Part of a small language model's weights.
Size: 9 layers, 4 heads of 128, MLP 2560 squared ReLU, vocabulary 38991, 66.3M parameters.
Architecture: RMSNorm before each block, capped logits.
Training: a variant of Muon for these matrices, 782M tokens, 5970 steps.
Each number is 128 + 32 x the weight over its row's rms, rounded and kept within 0 to 255. Layers, rows and columns count from 0. The size above them is the row's rms in percent of the matrix's.

# layer 4 MLP up, 2560x640, rms 0.0885, rows 810-831, columns 480-639
size [104  81  85  95 111 108 115  98 105  94 114 101 110  74  89 105 116 116  98 110  58  39]
[[109 131 169 179 108 125 151 146 143 166 125 146 135 143 122  95 110  77  82 143 191 114  85 157 172 162 123  80  70  98 164 138 176 141 131 101 103 129  94 131 131  80 105  31 138 143 143  99 133 133 150 139  82 166  45 173 122 147 134 124 149 145 144 129 118  94 107 189 118 135 149 162  65  98  99 123 151  92 134 188 169 126 169 105 138 102 151 125 171  89 128 104  83 151  93 162 116 111 121  63 122 169 114 139 111 146 141 128  82 106 144 126 130 128 125 155 111  91 129  89 124 163 139 145 127 105  71 203 129  84  54 143  65 137 135 223 123 126  97 136  91 129 221 148 152 113 191  61 177  50 125  70  96 124 104 114 129  85 155 138]
 [171  78 148 153 179 122 101 212 190 136 164 144 146 108  97  94 138  92 182 111 127 128 161 208 144 175 108 148 164 184 126  85 130 139 138 158 106 133 108 110  97 198 127  89 184 132 168  82 153 180 165 104  77 120 159 162 120 101 127 152 121 135 130 149 117  95 175 117 148 130 206  61 187 146 120  93 146 133 132 162 143 132 151 108 142 166 103 106 142 131 138 152 147  69 105 163 125 115 122 125 122  76 163 121 181 141 166 137 129 159 175 139 154 143  63 134 113 163 156 130 141 126 138  99 163 181 137 142 125 124 122 119 156 140 165 122 133 147 124 134 143 137  88 179  74 167  85 186 151  96  80 119 148 138 117 155  77 154 116 179]
 [140 196 132 154 154 100 157 184 133 101 147  87  55 103 208 164 103 127 172 179 155  78  88 117 140 123  98 146 162 119 148 113  61 122 155 146 169 148 205 125 107 119 137 124 107 119 106  94 150 146 137  50  95 137 181 137 135 123  72 126  71 148  92 107 145 147 112  99 127 117 133 128  85  83 140 166 149 186 140 142 124 182 110  94 155  89 181  48 106  96 169 144  57 127  99 122 131  98 168 129 173  79 115 156 132 151 139 108 105 124 141 118 179 101  57 140 190 169 110 133 149 156 126 109 166 133 165 125 136 211  87 124 175 144 115 120  87 173 113 129 128  71 181 143  82 129 136 157 121 126  81 195  92 130 146  87 115 128 127  79]
 [ 99  93 114 169 133 101 153 157 129 152 155 126  84 163 119 145 102 107 161 142 186 132 167 144  89 153 128 153 121  87 165 128 130 159 129 120 165 174  64 120  97 124 123 158  87  75 116 143 127  92 196 122 114 152 179 119  90 115 103 104  98 109  81 156  92 123 107 156  98 141 103 120 137 127 143 134 177 102 149 156 174 110  91 154 121 131  99 102  73  90 132 138 137 107 114 147 199 122 125 113 140 127 162 125 140 118 118 143 119  92 123 141 115 131  65 135 193 133 141 107 147  82 155 122 134 129 134 160  95 132 106  86  83 156 122 102 130 100  91  84 158 147 114 108 148 116 159 161  98 112  65  46 112 148 150 147 117 128  79  97]
 [116  96 108 118 143 136 132 105 118  96 120 121 114 162 172 140 133 133  60 138 134 210 168 124 116 153  99 180 169 137  74 141 147 105  70 153 158 131  82 110 185 103 136 140 190 129  89 148 116 137 156 146 104 125 172 104 122  96 118 108 129 104 150 184 161 172 107  91 120 129 110 130 147 160 176 135 119 131 108  87 130  85 116 124 157 122 149  93  65 155 176 190 130  94 150 148 160 126 118 148 133  72 192 129  91 116  95 143 159  89 216 135 142 120 111 108  81 123 145 148 115 119 196 131 142 181 106  74 118 127 109  67 137  74  97  93 165  95 127 128 105 154 139 170 148 118 177 105 150 145 137 148 110  89  89 104 138 163 105  99]
 [115 158 115  96 113 118 178 153 174 165 137 142 101 117 154 163  62 167 107 155 181 102  92 114 129 103 129 153  86 113  63  52  65  93 118  85 108 136 134 122 147 127 152  55 150 108 110 124 150  95 116 149 139 131  90  92 155 113  78 113 100 199 114 119 139 162 178 111 188 128  58 147 145 172 119 113  78  92 128  86 159 141 129 111 150 158 137 157  96 152 116 119 125 177 154  75 105 188 125 128 136 168 152 168 169 157 147 150 137 126 125 175 152 166 103 141 116 132 142 106  94 150 131 159 151 123 139 136 141 108  65 150 128 123 122 105 122  90 102 135 102 148 134 114 149  65 168 201 121 109 131 145  59 120  94 133 131  90 223  88]
 [113 124 149 169 108 112 116 115 201  82 111 114  67 153  99 108 158  74  90 149 110 168 136 102 132 141 169 115 151 118 176 124 103  52  91 132  59 142 160  69 137 120 130 121  93 127  84 114 117 105 153 128 124 137  92 129 128 114 140 135  64  98  84 123 127 162  98 129 139 118  84 160 102 130 109 105 142 117  72 101 158 162 165 128  90 112 126 120 176 181 158  87 226 169  82  65  65 170 145  61 145 186 109 123  73 132 157 149  94 135 115 150 136 141 141 172 121 106  65  86 142  89 173 148 103  99 122  92  88 129 110  67 151 121 136 176 138 108 146  66 119 138 123 134 116  87 105 184 127 143 124 123 108  90 173 109 145 122 163 201]
 [ 87 114 155 168 121 138 134  64 108 100 182 141  75 163 107 177 145 101 167 152 137 139 145 100  89 116 140 160 152 108 129 121 122  66 137 203 153  89 120 139 119 149  71 134  81 161 128 172 114 178 145 144 139 122 165 114 150 158 150 152 149 110 153 127 143 140 132 120 122 107 129 157 110  96 171 155 150 153  85 104 134 112 129  96  92 154 121 101 179 116 169 127 111  18 162 128 142 109 107 146  86  96 132 103  86 151  95 103 163 133  85 200  74  97 170 161 126 128 149 114 176 104 146 160 186 183 150 139  89 120 138 145 164 166 150 183  92 133 101 101 123 149  55 152 131 125 121 158 120  91 131 160  84 151 178 130 129 183 197  60]
 [123 152  84 198 105 209 128 173 113 109 120 160 147 136  98 145 144 133 100 163 108  95 163 187 101 160  79 103 163 104 118 123 108 117  84 191  81  83  73 144 167 157 151 116 136  86 154 159 128 115  75 140 123 146 164 110  66  89 127 122 118  51 151  86 124 140 111 104  90  95  97 134  93 160 119  88  71 118 109 148 101 147 172 131 138 116 148 135 139  97 127  82 114 109 138  77 127 123 158 112 149 113 131 150 132 114 136 118 111 103  99 189 195  80 128 149 204 136  93 177  99 147 134 181 150 140  84 150 102 167 104 101 131  95 160 154  93 111 120 125 117 124 150 149  76 145 168 181 165  91 134 154 110 139  87 134 186 135  77 178]
 [161 160 210 134  90 148 156 105 104 117  93 131 104 116 163  88  88  49 148 172 161  85 157 208 135 129 100 127 135 120 107 131 124 120 118 169 149 144 117  60 159 137 158  96 164 139 114  87  91 109 112 113 154 125  81 101 137 130 125 120 169 148 194 134 192 135 136 150 164 142 181 142 106 132 111 123 126 170 111  91  76 131  92 105  94  85 129 125 145 119 130 113 132 117 138 116  60 179 140  83 125 170 160 100 126 148 148 105 140 115  99 130 151 162 149 133 112 143 139  96 193 119 115 122 107  87 180 112  88 101  91  93 194 169 106  94 142 146 156 162 127 204 158 106 171 141 116 139 118 159 102 169  97  60 113  59 124 131  79 131]
 [108 109 107 124  46 134 123 116 133 158 100  97 159 147 119 177 164  99 149 120  54 165  60 128 154 108  86  98  46 131 135  12 143  48 149 171 180 138  94 107 111 130 112 181 112 183 126 146 125 143  65 109 173 118 154  96 111  80 125 129 142 131 131 164 155 128 140 152 119 126 122 119 184 122 165 120 102 146 109 196 133  84 107  94 113 138 131  77 116 128  91 129  98 115 126 155 128 117  94 130  68 134  88 108  88 175 111 113 143  88 199 168 154 103 124  73 136 136 129 123 155 115 161 154 108 154 132  75 162 127 163 143 125 101  72 177 175 142 153 159 118 109 178  94 174 127 134  60 124 148 132 152 188 132 143 155  63 168 129 183]
 [103  98  88 170 153 114 117 155 182  74  93 148 151 214  72 121 135 122 183 186 152 140 100 135 112  68 166 148 124  98  72 136  93 136 115 199  89  66 124  82 123 112 133 105 148 157 161 128 194 170  94 117 183  92 120 129 144  53 107 171 198  70  94 101  71 118  75 110 115 157 100 151 111  97 160 121 163 120 171  73 121  79 145 113 167 145 182 104 202  99 168 127 150 174 161 144 134 161 114 134 108 125 171 203 111 129 106 121 163  95 101 154 159 118 122  88  89  90 107 161 141  77 142 107  78 126 181 165 130 102  93 129 119 137 164  97 138 103 107 160 113 150 102 112 101 127 167 101 102 149 141 145  98 116 140  98  90 178 132 130]
 [128 150 227  89 138 150 228  94  92 119 168  85  94  72 105 112 106 171  92  94 158 142  83 106 104 143 146 119  76  63 110 121 171 103 138 157 123 113 138 122 102 154 159 119 192 133 122 178 136 164 100 143 119 114 168 141 138 137 138  96  88  76 114 128 137 118 154 169 119  98 125 140 163 148 112 130  55 167 112 117 158 171 120 140 200 158 134  89 124 176  95 131  95 103 145 113 112 185 153 125 190 138 129 183 123 132  97 154 124 111 149 105  94 122 110  92  67  43 162 132 140 116  93 164 125 116 158 135 196 144  77 111 149 118 119 154 121 149 121 125 175 152 106 122 104 123  89 106 112 148 147 138 125 117 186 155 116 135 153  92]
 [129 123 133 108 166 150 100 150  74 131 104 148 165 120 110 105  86 101 144 104  91  87 144 100 133 192 124 132 115  95 131 145  83 150 107 177 156  92 106 151 168 177 145  84 178 144 119 127 136 130 123 146 102 115 101 114 113 136 139  61 168  91 144 116 206  81  49 114 117 124 109 171 186 108 126 147 109 126 149 125 108 183 106  99 143  43 164 159  68  78 199 132 112 126 135  79 151 155 121 116 150 175 114 109 148 142 118  72 159 134 140 135  71 126 180 115 123  97 175  74 118 140 100 151 115 108 150 144 157 129 131 149 101 112 134 109  79 126 191 118 143 151  84 129 143 170  97 164 121 226 153 133 138 117 123 104 147 154 140  87]
 [189 131  98 143 112  67 155  80 208 158 236 146 217 177 166 142  98 150 160  72  94 158  92 150 149 168 195 107 150  94 174 160 173 153 154  96 152 119 182 112 167  62 111  67 113 161 124 152  98 177 142 208 216  93  66 104 173 146 151 146 147 125 177 128 135 112 113 138 129 181 105 114  68 113 151 107 111  93 143 168 129 140 206  46 152 132 128 130 125  86  85 152 145 113  71 127 127 128 161 143 132  81 178 157 115 138 127  94 118  97 106 160 131 110 152  92  93  85  98 147 132 191 150 107  48 135 155 121 161  83  97  79 145 152 164  62 117 117 141 110 151 136 141 121 113 140 121 109 134  78 118  84 122 137 104 141 148 179 115 149]
 [195 145 193 101 141  78 119  92 165 103  61  53  88 135  88 141 116 213 120 133 203 128 100 180 140 158 188 110 144 123 141 126  70 102 125 106 125 115 161 114 110  89 115 123 137 116 137  86 101 189 114 176 106  37 128 145 145 103 127 175 150  77 154 150 149 208 152  95 169 125 125 121 154 136  67 108  91  54 141 145 117  79 102 138 138 119 160  88 108 142 148 117 129 131 178 157 156 107 143  97  93 146 148 141  96 165 116 127 115 134 104 129 157 109 129 152  87 184 108 157 108 174 155 117 176  74 162 164 114  78  73  81 138 163 153 113 138  97 171  77 131 132 156 133 166 140 159  92 130  81 146  94 112 141 162 154  80 155 163 133]
 [129  49 189 164 135 154 111 166  95  83  67  81 123  90 146 161 120 171 128 117 130 124 111 102 118 135 100 171 156 102  97 111 120  84 130 157 197  97 102  72 125  96 120 130 112 156 116 128 126 135 165 158 123  81 128 119 144 175 117 137 138  79 110 164  98 117  85 109  93 136 103 122 105 168 155 167  89 124 132 104 117 192  95  85  90 118 126 128 132 122 125 145 184 133 146 143  87  78 130 110 121 151 143  95 147 129 128 118  88 160 126 138 114 121 128 135 101 138 183 182 149 169 126 135 129 122 100 145 111 152 127  67 142 135 150 145 121 127 104 128 137  72 100 167 155 111 122 130  61 147 162 102 105 132 147 118 142 178 126  86]
 [174 173 163 168  92 160 151 166 181 129  96 109  75 126 129 139  95 203 113  92 104 179 140 131 136 124 113 101 141 116 141 102 112 115 137 119 187 142 113 104  98 128 109 145 101 160  97 171 179 145 136 143 131 120 196 117 113  73 148 163 122  97 150 123 152  96 174  72  61 220 107 137 117  74 138 153 104 161  76 168 143 163 102 116 116 103 116 129 116  98 149 127 105 125 179  99 101 126 132 125 150 171 116 156 126 154 136 111 113  90 128 171 118 126  75 104 173  47  98 124 123 143 156 140 136 164 120 125  66 108 132 154 129 155  92  91  96 125 159 159 115  98 134 141 146 176 120 100 158 126 160 109 123 176  98 122 138 142  77 165]
 [140 152 135 159 194 177  64  98 125 164 104 141 133 130 170 150 185 134 113 104  98 171 153 126 115 102 108  69  92 127 136 120  94  73 128 116 144 101 152  97 133 161 119 152 136 161 144 145 160 111 131  98 104 131 102 116 126  82 136 135 130  93 145 172 109  88 126 145 134 139 104 182 118 158 119 151 134 148 118 124 158 102 144 122 144 133 138 152 190 162 134 139 172 197 158 126 185  90 156 110 112 103 144 120 137 105 126 178  87 103 161 121 177 146 107 148 123  97 114  94 114  90 146 110 143 147 194 108 141 118  97 114 137 138 110 107 164 178 110 111 135  83  82 131 151 141 136  75 100 105  78 174 162 135 157 218 102 162 122 128]
 [183  59 143 147 142  60 100 117 100 142 123 155 124 162 155 137 126 131 123 169 138  84 113 118 182  74 129 129 103 111  93 163 137  83 139  77 162 125 164 142  92 180 143 107 135  93 106 107 182 147 165 138 106 102 124 155 109 120 190 160 179 106  66  76 146 117  98 119 112  86 166  90 127 137 125 193 147  84 136  92 107  87  96 128 107 134 127 105 170 142 174 165 164 178 191 133 117 124 142 109 152 118 115 151 101  86 162  94 156 156 108 153 162 173 105 144 156 114 139 125 167  94 124 172 151 155 161 132 185 184 141 100  51 167  72 184 171 139 129 104 108 152 141 210 143 168 110 200 124  93 141 112 134 118 152 153 125 175 151 136]
 [125 128 113 146 133 123  89 164 166 155 115 110 151 154 139 140 115 128  98 181  95  57 105 123 129  80 136 120  90  63 104 114 182 159 161 155 137 145  99 136 144 182 170 125 173  98  91  81 101  90 157  87 118 102 133 127  49 190  77  97 128 103 176  74 152 130 140 138 149 224  90 128 127  80 138 140 142 119 141  98 129 147 121 143 201 111 147 115 123 130 144  97 183 101 132 131  98 148 166  73  85 213  94 157 154 128 158 118 157 121  74 102 114 142 130 154 152 156 118 177 158 134 144 134 170  78 122  74  86  72 134 112 115 154 105 106 149 148 151 100 128 161 143  94 144 147 161 148 112  61 149 136 122 168 115  85 133 135 103 143]
 [177  98 159 127 103  51 140  87  92 169 163 112 125 135 111 123 104  78 124  62 102 148 144 102 123 131  74 102 150 106 138 147 157 113  97 182 140 114 123 146 158 114 131 183  79 152 130  31 125 113 167 139 129 183 148 176 121  58 131 116 127  72 136 126 124 120 201  93 120 131 121 144 157 147 109 133 113  79 124 174 118 156 163 127  52 186 147 122 158 101  81 173 109 137  67 156 176  89 108 111 146 151 106 210 139 122 138 122 108 108 135 120 157 147 153  82 146 138 102 109 173 132 124 150 123 135 143 179  89 161 147 113 196 152 131  88  86 108 128 107 101 124 155  97 143 139 117 106 160 119 173  98  91 109 148  95 116 137 162 121]]
# layer 4 MLP down (transposed), 2560x640, rms 0.0454, rows 810-830, columns 480-639
size [110  84  82  98 111 103 131 102 114 120 100 108 107  67  94 106 105 109 103 105  54]
[[ 86 154 117  95 113  87 155 147 143 129 116 116 109 186 191  98 190 113 121  47  80  91 109  84  84 127 116 179 124 115 156 146 123 183 161  75 104 185 172 126  74 137 144 143 184  75 131 138 159 111 118 129 217 102  45 108 127  91 159 128 162 151 149 125 134  89 158 164 171  96 137 163 121 137 124 169 106  74 149  80 101  81 145 119 187 196 169 126 129  79 112 152 129 104 117 169 144 104  82 132 205 146 149 148 164 170 111 118 123 107 129 139 131 133 163 108 104  93 141 135  81 156 128 136 126 141 146 163 142  78 133 113 132  55 172 177 105  72  69 185 154 151 108 140  99  91 134 135 210 139 160 159 197 130 137 107 154 160 121 144]
 [173 171  98 155  53 106 102 177 137 162  63 114  89 110 160 114  99 112 127 113  99 163 147 105 117 101 125 124 109 184 231 105 121  86 144 138 158  76  76 164 150  78  76 168 117  67  46 120  82 113 135 129  76 175 129  84 179 160 130 129 102 187 115 113 110 126  91 145 104  79 139 141  99 114  72  88 164 121 137 137 109 115 189 166  92  86 135 122  96 110 121 133 153  87  41 155 163 126 165 141 150 165 173 152 157 122 123 125 183 142 103  69 127  80 108  94  93 131 115 155  38  79  89 140 124 131 119  82 124 195 108 141  95 111  97  86 123 164 153 117 136 191  98 186 103 160 206 138 133 102 144 182 119 108  80 128 120  87 143  70]
 [113 136 129  93 130 100 117 156  99 129 141 159 149 153 153 175 163  77 154 191 157 158  56  74 156 170 219 112 167 169 172  85 201  76 108  91  88 124 101 176 150 125 134 119 111 135 142  47 141  80 114 194 139 139  39 106 142 117 118  60 176 131  87  78  97 168 130 118 141 139 115 153  85 123 134 164 117 117 145 116  90  83 101  92 163 139  96 158 156 115 107  85 155 126 174  95 165 125  96 117 156 157 120 112 222 140 135 120  83  87 161 103 162 139 146 176 133  78 125 137  96 159  90 156  81 132 154 155 152 136  83 172 105  69 113  50 103 117 109 102 135 133 101 139 173  86 101 156 137 151 145  59 156 152 167 115 170 139 133  83]
 [143  32 118 125 167 140 106 165  87 120 105 183 148 128 100 142 141 139  81  39 162 105 114  75 115 135 111  83 110 140 103 140 129 145 140 100 154 103 154 113  82 165 197 169 147 112 156 151 126 149 136 177 147  64 173 114  97 186 118 108  92 155 123 136 105 134 163 183  87  87 167  89 141 113  80  90 145 147  93  96  93  94 123  66 153 191  92 187  59 139 118 112 186  99 135 159  98 108 184  55 144 140 176 184 119 152  85 161 177 157  71 195 224 117 155 128 140 143 128 137 105 116 105 125 101 169  37 115 123 103 175  98 139  55 138 178 104 119 183 111  94 153  86 160 160 170 135  84 124 142 121 146 115 177 178 165 126 147 198 156]
 [135 102 119 122 138 120 146 103 159 155 116 126 177 149 132 190 143 132 174 147 121  99 109 123 122  89 135 141 119 121 129 221 156  48 137 158 121 141 100  92 120 136 159 219 118 114 157  87 156 115 127 133 172 108 129 144  92  78 133 101 178 168  90  86 122 171  79 104 127 125 166 103 166 141 146 118 128 163 118  55 135 173 161 133 119 138 161  91  94  83 151  56 151 139 209 109 145 150 158 169 116  71 197 102 134 113 131  79 170 112 144 114 193 152  45  99 189 128 147 107 107 126 117 177 117 124 171 120 136 106 120 127 109 144 120 115 130  99 110 118 123  95 124 125 144 102 146 166 141 178  58 108 135 133 146 128  91 138 150 131]
 [128 188 153 179  85 116 117 133 141 145 140 134 162 113 157 124 116  88  98 142 123 143 120 173 115  99  65 143 112 119 126 109 117 135 119 168 127 135 129 154  87 146 133 110  97  51 128 130 107 104 167 148 122 117 123 143 110  99  90 163 137 168  86 106  42 142 143 119  71  63 115 127 177 158 214 100 139 117 125 101 137 147 102 138  78 107 136 130 139 131 164 119 109 127 171 127 129 205 175 154 125  75 116  93 166 144  90 142 166 111 110 151 152 114 134 115  82 102  91 138 141 111 143 119 142  95 146 137 138 175 165  77 138 163  96 149 148 183  81 104 109  95 141 115 128 131 151 116 193 125 134 180 116 117 158 100 112 121  88  99]
 [180 156 117 117 168 110 151 105  68 122  83 101 124  62  96  94 137 144  71 130 118  63  90 120  89 170  98  80 155 138 130  91 166 129  88 155  95  99  70 121 119 174 136 167 107 135 151 102 166 167  82 180  63 127 131 165 139 142 229 163 160 121 197 155 152 145 131 165 120 165 147 124  81  94 146  54  75  92 165  76 128 152 114 109 130 126 140 118 190 124 141 150 181 150 123 131 101 106  95 156 173 141 153 134 136 179  90 146  95 124  71 111  87 106 134  86 158 223 121  98  89 161  90 156 168  76  93 121 163 126 182 172 159 129 154 106 128 147 170 132 109 139 149 163 136 105 139 104 101 167 211 146  91 101 127 138 116 117 102  96]
 [114 166 139  72 150 114 114 169 161 126 116 131 140  90 135 135 103 112 136 120 162  89 111 133 118 177 157 139 126 114 122 172 149  93 152  90  99 100 135  96  93 114 121 154  74  48 105 125 124  78 118  99 142 166 145 110 188 134 146 153 112  80 162 142 106 180 115 215 151 114 117 120 103  97 142 197 141 123 154 135 146 171 133  79 116 126 157 170  63 117 143 186 130 181 147 121 100 146 113  96 103  95 119  91 160 169 102 123 116 121 120 134  88 112 108 129 173 160 124 135  96 132 116 118 117 131 123 162 122  88 206 194 159 133 126 129 115 198 138 121 119 122  79 114 176  74 193 118 110 179 124 111 152 154 127 119  91 142 109  76]
 [ 83 152 109 119 143  99 104 147 156 137 173 113 197  98  90 109 129 109 112  76  89  90  62 100 115 164 132 102 115 144  90  48  62 129 115  99 140  90 116 140 133 151 149 104 178 143 128 135  94 196  90 133 125  80 156 119  34 120 154 124 138  93  74 120  95  99 132 151 157  81 183 127  87 192 175 112  96 135 103 131 106 103 100 134 125 107  59 128 104 121 171 102 162  81 135 132  76 147 163 145 117 109 157 157  93 138 107 171 151 147  34 132 144 134 170 134 152  82 106  89 158 110  85 132 122  94 174 168 128 134  94 102 166 122  50 159 141 173 112 185  75 176 108 135 109 121 142 167 125 116 144 115  83 121 185 137 147 154 120 217]
 [162 121  66 115 144 200 172 116 121  61 124 137  96 107 128 193 119 101 162 166 148 137 105 161 157 158 145  68 149 135  86 139 165 143 132  97 125 136 170 123  91 132 103  94 194 147  92 158  89  87 116 167 185 194 143 106 123 144 103 114 149 154 137 142  91 198  68 118 172  98 155 122 106 109 129 119 168 142 122 160 142  74  79  93 160 122  63  89 176 179 103 116 156 145  91  70 136 144 180 143 105 164 107 120 108 116 154 123 135 107 136 152 169 123 164 183 101 145 153 102 105 135  53 136 125 182  61  39 152 120 145 119 144 150 113 147 151 131 137 151 187 133 142  69  94 145 175 120 117 138 156 132 144  82 129  94  97 135  89 176]
 [152 157 124 157 172  96 149  91 182 161 164 178 124 172 122 150 170 149  98 104 120 200 126 181  73 118 135 124  67 125 152 131  55 122 142  93 127 142 174  80 122 138  61 148  27 160  31 134 114  76 158 151  98 156 113 103  85 177 156 133  90 135 119 155 135 133 120 127 136 135 149 102 117  98 141 115 110 134 126  94  70 134 158 169 147 140 127 139 104 169 164  95 163  97 106 144 151 120 136 159 114  88 165 106  95 102 129 133 139 181  89  78  79 131 147 123 109 110 133  99 146  98 130  88 111 120 132  70 196 130  78 168 167  93 134 111  94  72 135 111 131 136 133 163 157 165 149 109 113  98 147 141 168  94 108 101 129  95 155 131]
 [195 163 123 145 114 134 125 118 125 184 114 179 104  95 158  58 131 113  89 104 165 138 132 159 146 116 142 198 101 146 182  84  87 111 117 130 107 170  81 156 153  87 110 121 161 102 119 161 146  88 145 141 128 183 131 117 201 129 119 109 107 151 151 153 130  82  99 141 166 131 128 146 181 146 136  76  78  86  85 110 142 168 104 140 135 111 107  76  45 129 130 116  81  78 130 118 126 148 116 190 105  89 118  80 202 156 124 125 115 126 101 108 100 108 106 146 140 115 131 100 129 164 106 158 153 161 122 122 116 165 129 162  98 155 144 122 140 104 140  73 118 137 105 151 197 147 122 113 156 147 138 144 141  94 110 169 166 113  94 158]
 [ 96 142 151 106  85  94 100 122  91 110  95 138  94 107 157 184 137 141 125 177 138 134 114 119  87 124  82  81 100  71 148  66 175 148 170  86 180 112 144 159 105 148 137 125  98 145 114 159 130 132 147  84 112 142 153 117  88 150 148 123  95 188 120  80  92 145 133 119 133 136 107 162 122 142  52 105 134 114 196 102 146 117 131 110 205 141 102 129 215 109 148  82 173  98  64 111 116 103 127 111 169  97 113 171  90 127 139 121 139 103 106 105 141 175 125 143 128  76 194 177  96 119 111  73 148  80 154 138 112 137 101  92 171 137 110 188 111 179 159 144 146  65 153 140 105 131  65  86 144 160 126 100 166 121 119 146 117 124 120 131]
 [150 139 109 122 181  92 160  92 158 113 164 114 157 177 144 107 133 156 159 189 156 158 143 165 165 150 164 190  97 113 129  95  90 175 107 140 183 101 136 112 178 119 124 133 143 130 151  68 132 178 113 124  83 108 176 131  80  83  68 113  86 101 144  86 176 167  67  52 122 174 133 179  95 113  94  70 135 185 118 124 159 126 160  77 105  92 131 102 144 123 137 122 112 108 102  98 127 111 140 127 164 191 116 164 138 158 104 148 162 146 148 120 162 207 164  85 148 123 118 148 131 176 142 146 107 107 126 152 139 115 124 133 135 114  62 134 180 166 159 131 126 117 148 126 130 126 117 104 143 126 133 107 154 103 150 131 165  90 107  87]
 [108  87 127  98 124 119 106 129 103  91 144 109 192  94 182  97 133 149 131 163  97 119 163 145 101 181 122 105 141 184 185 133 151 123  38 154 116 138 147  68 138 118 172 163 204 112 142 102 147 161 126  76 172 151 161 143 135 117 131 114 149 129 148 126 121 144  97 207 131 112 133 160 130 151  95 174 167 126 182  93 142  91  86 123 104 147 159 129 174 109 102 118  63 149 110 141  55 181  81  95 132 101 134 136 126 177  91 152 140 134  51 168 210 101 156 141 162 143 140 199 108 168  90 123 156 123 161 120 137 186 133  99 160 107 125 118 126 165  81 159 120 128 156 144 117 117 146 112 150 156 144 126 167 110  94 141 172  84  99 128]
 [101 101 134  98 139  76 132 117 123  88 130  51 102  95 158  81 142 125 108 168 142 157 132 110 131 109  96 145 109 154 111 112 140 174 176  41 139  80 163 185 174 164 113 109  96  72  93 116 109 104 138 156 147  89 107  88  92  88 188 185 123 126 114 150 141 154 143 140 137 134 124 196 169 109 193  74 109  94 100 143 139 153 136  94 107 114 131 125 117 147 165 112 155 157 188 184 173 102  64 150 209 160 116  73 138 114 146 136 106 112 162  98 207 145 125 103 172 143 136 135 150  89 108  93 116 136  88 149 111 130 126 101 130 124  46 125 157 115 134 148 156 133 150 146 130 106 170 141 105 147 153  98 135 130 120 102 159 142 128 124]
 [ 98 143  86 111 154 123 117 135  74 122  78 134 103 113 115 148 149 135 210 154 120 122 127 159 117  75 111 117 109 143 168 137 132  67 124 109 114  92 177 117 155 187 147 134 140 130 145 161 112 106 153 149  65 187 115  59 124 160 124 118 192 126 117 106  88 164 104 152 120 180 159  81 113 119 191 110 122 154 133 114  99 156 182 116 160 144  95 119 120 106 122 136 148 158 142  74 106 109 113  87 166  90  62 154 166  70 122 154  92 132 116  93 152 121 129 129 122 141 110 114  93 195 135 174 156 103 124 163  81 116 142 107 138 103  97 124 110 121 158  93 141  68 143 163 105 118 134 108 116 114 152 156 189 143 119 133 154 143 149  70]
 [142 158 188 155 126 127 157 113  80  61  76 109 149 116 135 105 114  98 153 136 143  93 134 140 108 108 158 141  68 158 122 149 152 181  94  68 159 147 154 126 148 128 172  73 124  98  99  80 131 196 138 137 103  99 147 130 105 136 113 168  58 164 114  97 154 140 155 130  73 160 143 114 120 134 112 115 117  99 103  76 107 167  99 140 162 140 189 122  47 143 140  88  81 170 131 100 132 101  67 173 159 161 169 134 162 172  77 141 153 196 133 122 150 143 115 129 162 148 129 170 183 117 121 192 120 165 127 130  96  98 106 155 144 149 163  99 174 159  93 163  82 134 158  91 129  92 109 139 135 171 154 122 159 157  85 108 187 124 109 143]
 [178  96 108 202 113  94 114 147 135 121  95 177 104 172  85  86 159 124 109 140  96 158 116 160  67 111 171 187 162 102  67  68  79 153 147 158 117 161 118 176  83 202 159 129 137 108 101  81 110 134 103 130 147 204  57  93 131  92 108 117  68 155 167 111  44 212  92 118 159 124 170 117 215 128 130 114  92 171 153 179  94 108 138 136 134 136 114 115 136 168 170 107 105 124 107 169 114 127 167 112 130 148 160 118 131 131  97 131  59 115 120 150 135 155 141 130 128  90 119 150 147 174  85 136 122  83 142 163 140 139 102 202 143 133 175  98 155 110 134 141 157 142 169 127  98  69 138 136 188 101 115 136 120 153 105 118  79 102 137  96]
 [133 154 122 163 136 213 119 195 169  78 130  97  85 134 133 130 123  99 158  75  88 176 142  77 129 121 113 131  87 112 117 138 127 120 174 117  69  98 197 128 111  72 100 155 140 156 124  85 166 157 145 136 111 126  56  79 172 121 123 196 216  99 119 164 132 151 127 130 104 130 144 184 119 137 139  84 167  93 123 128  99 177 175 149 127 119 106 128 123 105  83 149 139 127 162 102 103 154 140  89 147 160 155 137  91 104 130 142 167 128 151 147 124 109 161 182 143 125 119  94  97 145 139  84 169 166 165 100 124  82 109 124 146 133 104 131 147 166 108 140  76 123 143 100 108 144 105  95 110 148 107 159 175  97  93 161  74 173 150 132]
 [125  79 133 161  90 120 145 178  95 159 152 103 138  72 202 137 132 118 132 140 154 121 180 112 168 121 124 116 145 137 139 148 108  72 151  75 166 163 124 112 140 162 135 140 132  76 178  72 118 113  69 165  88 124  98  99 184 124  67 197 152 139  56 122  58 167 186 168 116 119 139 142 129 126 103 106 143 107 114 239 121  94 116 125 155 153  74  49 172 197 107 179 120 133 200  93 160 106 106  91 159 139 147 177 146 176 123 148  79 120 176 147 124 138 117 103 164  92 197 101 119  55 112  80 100 155 132 129 187 126 136  99  93 126 165 113 170 165 149 142 127 114 105 149 138 106  99  95 140 149 107 204  83 104 121 146  67 114 138 153]]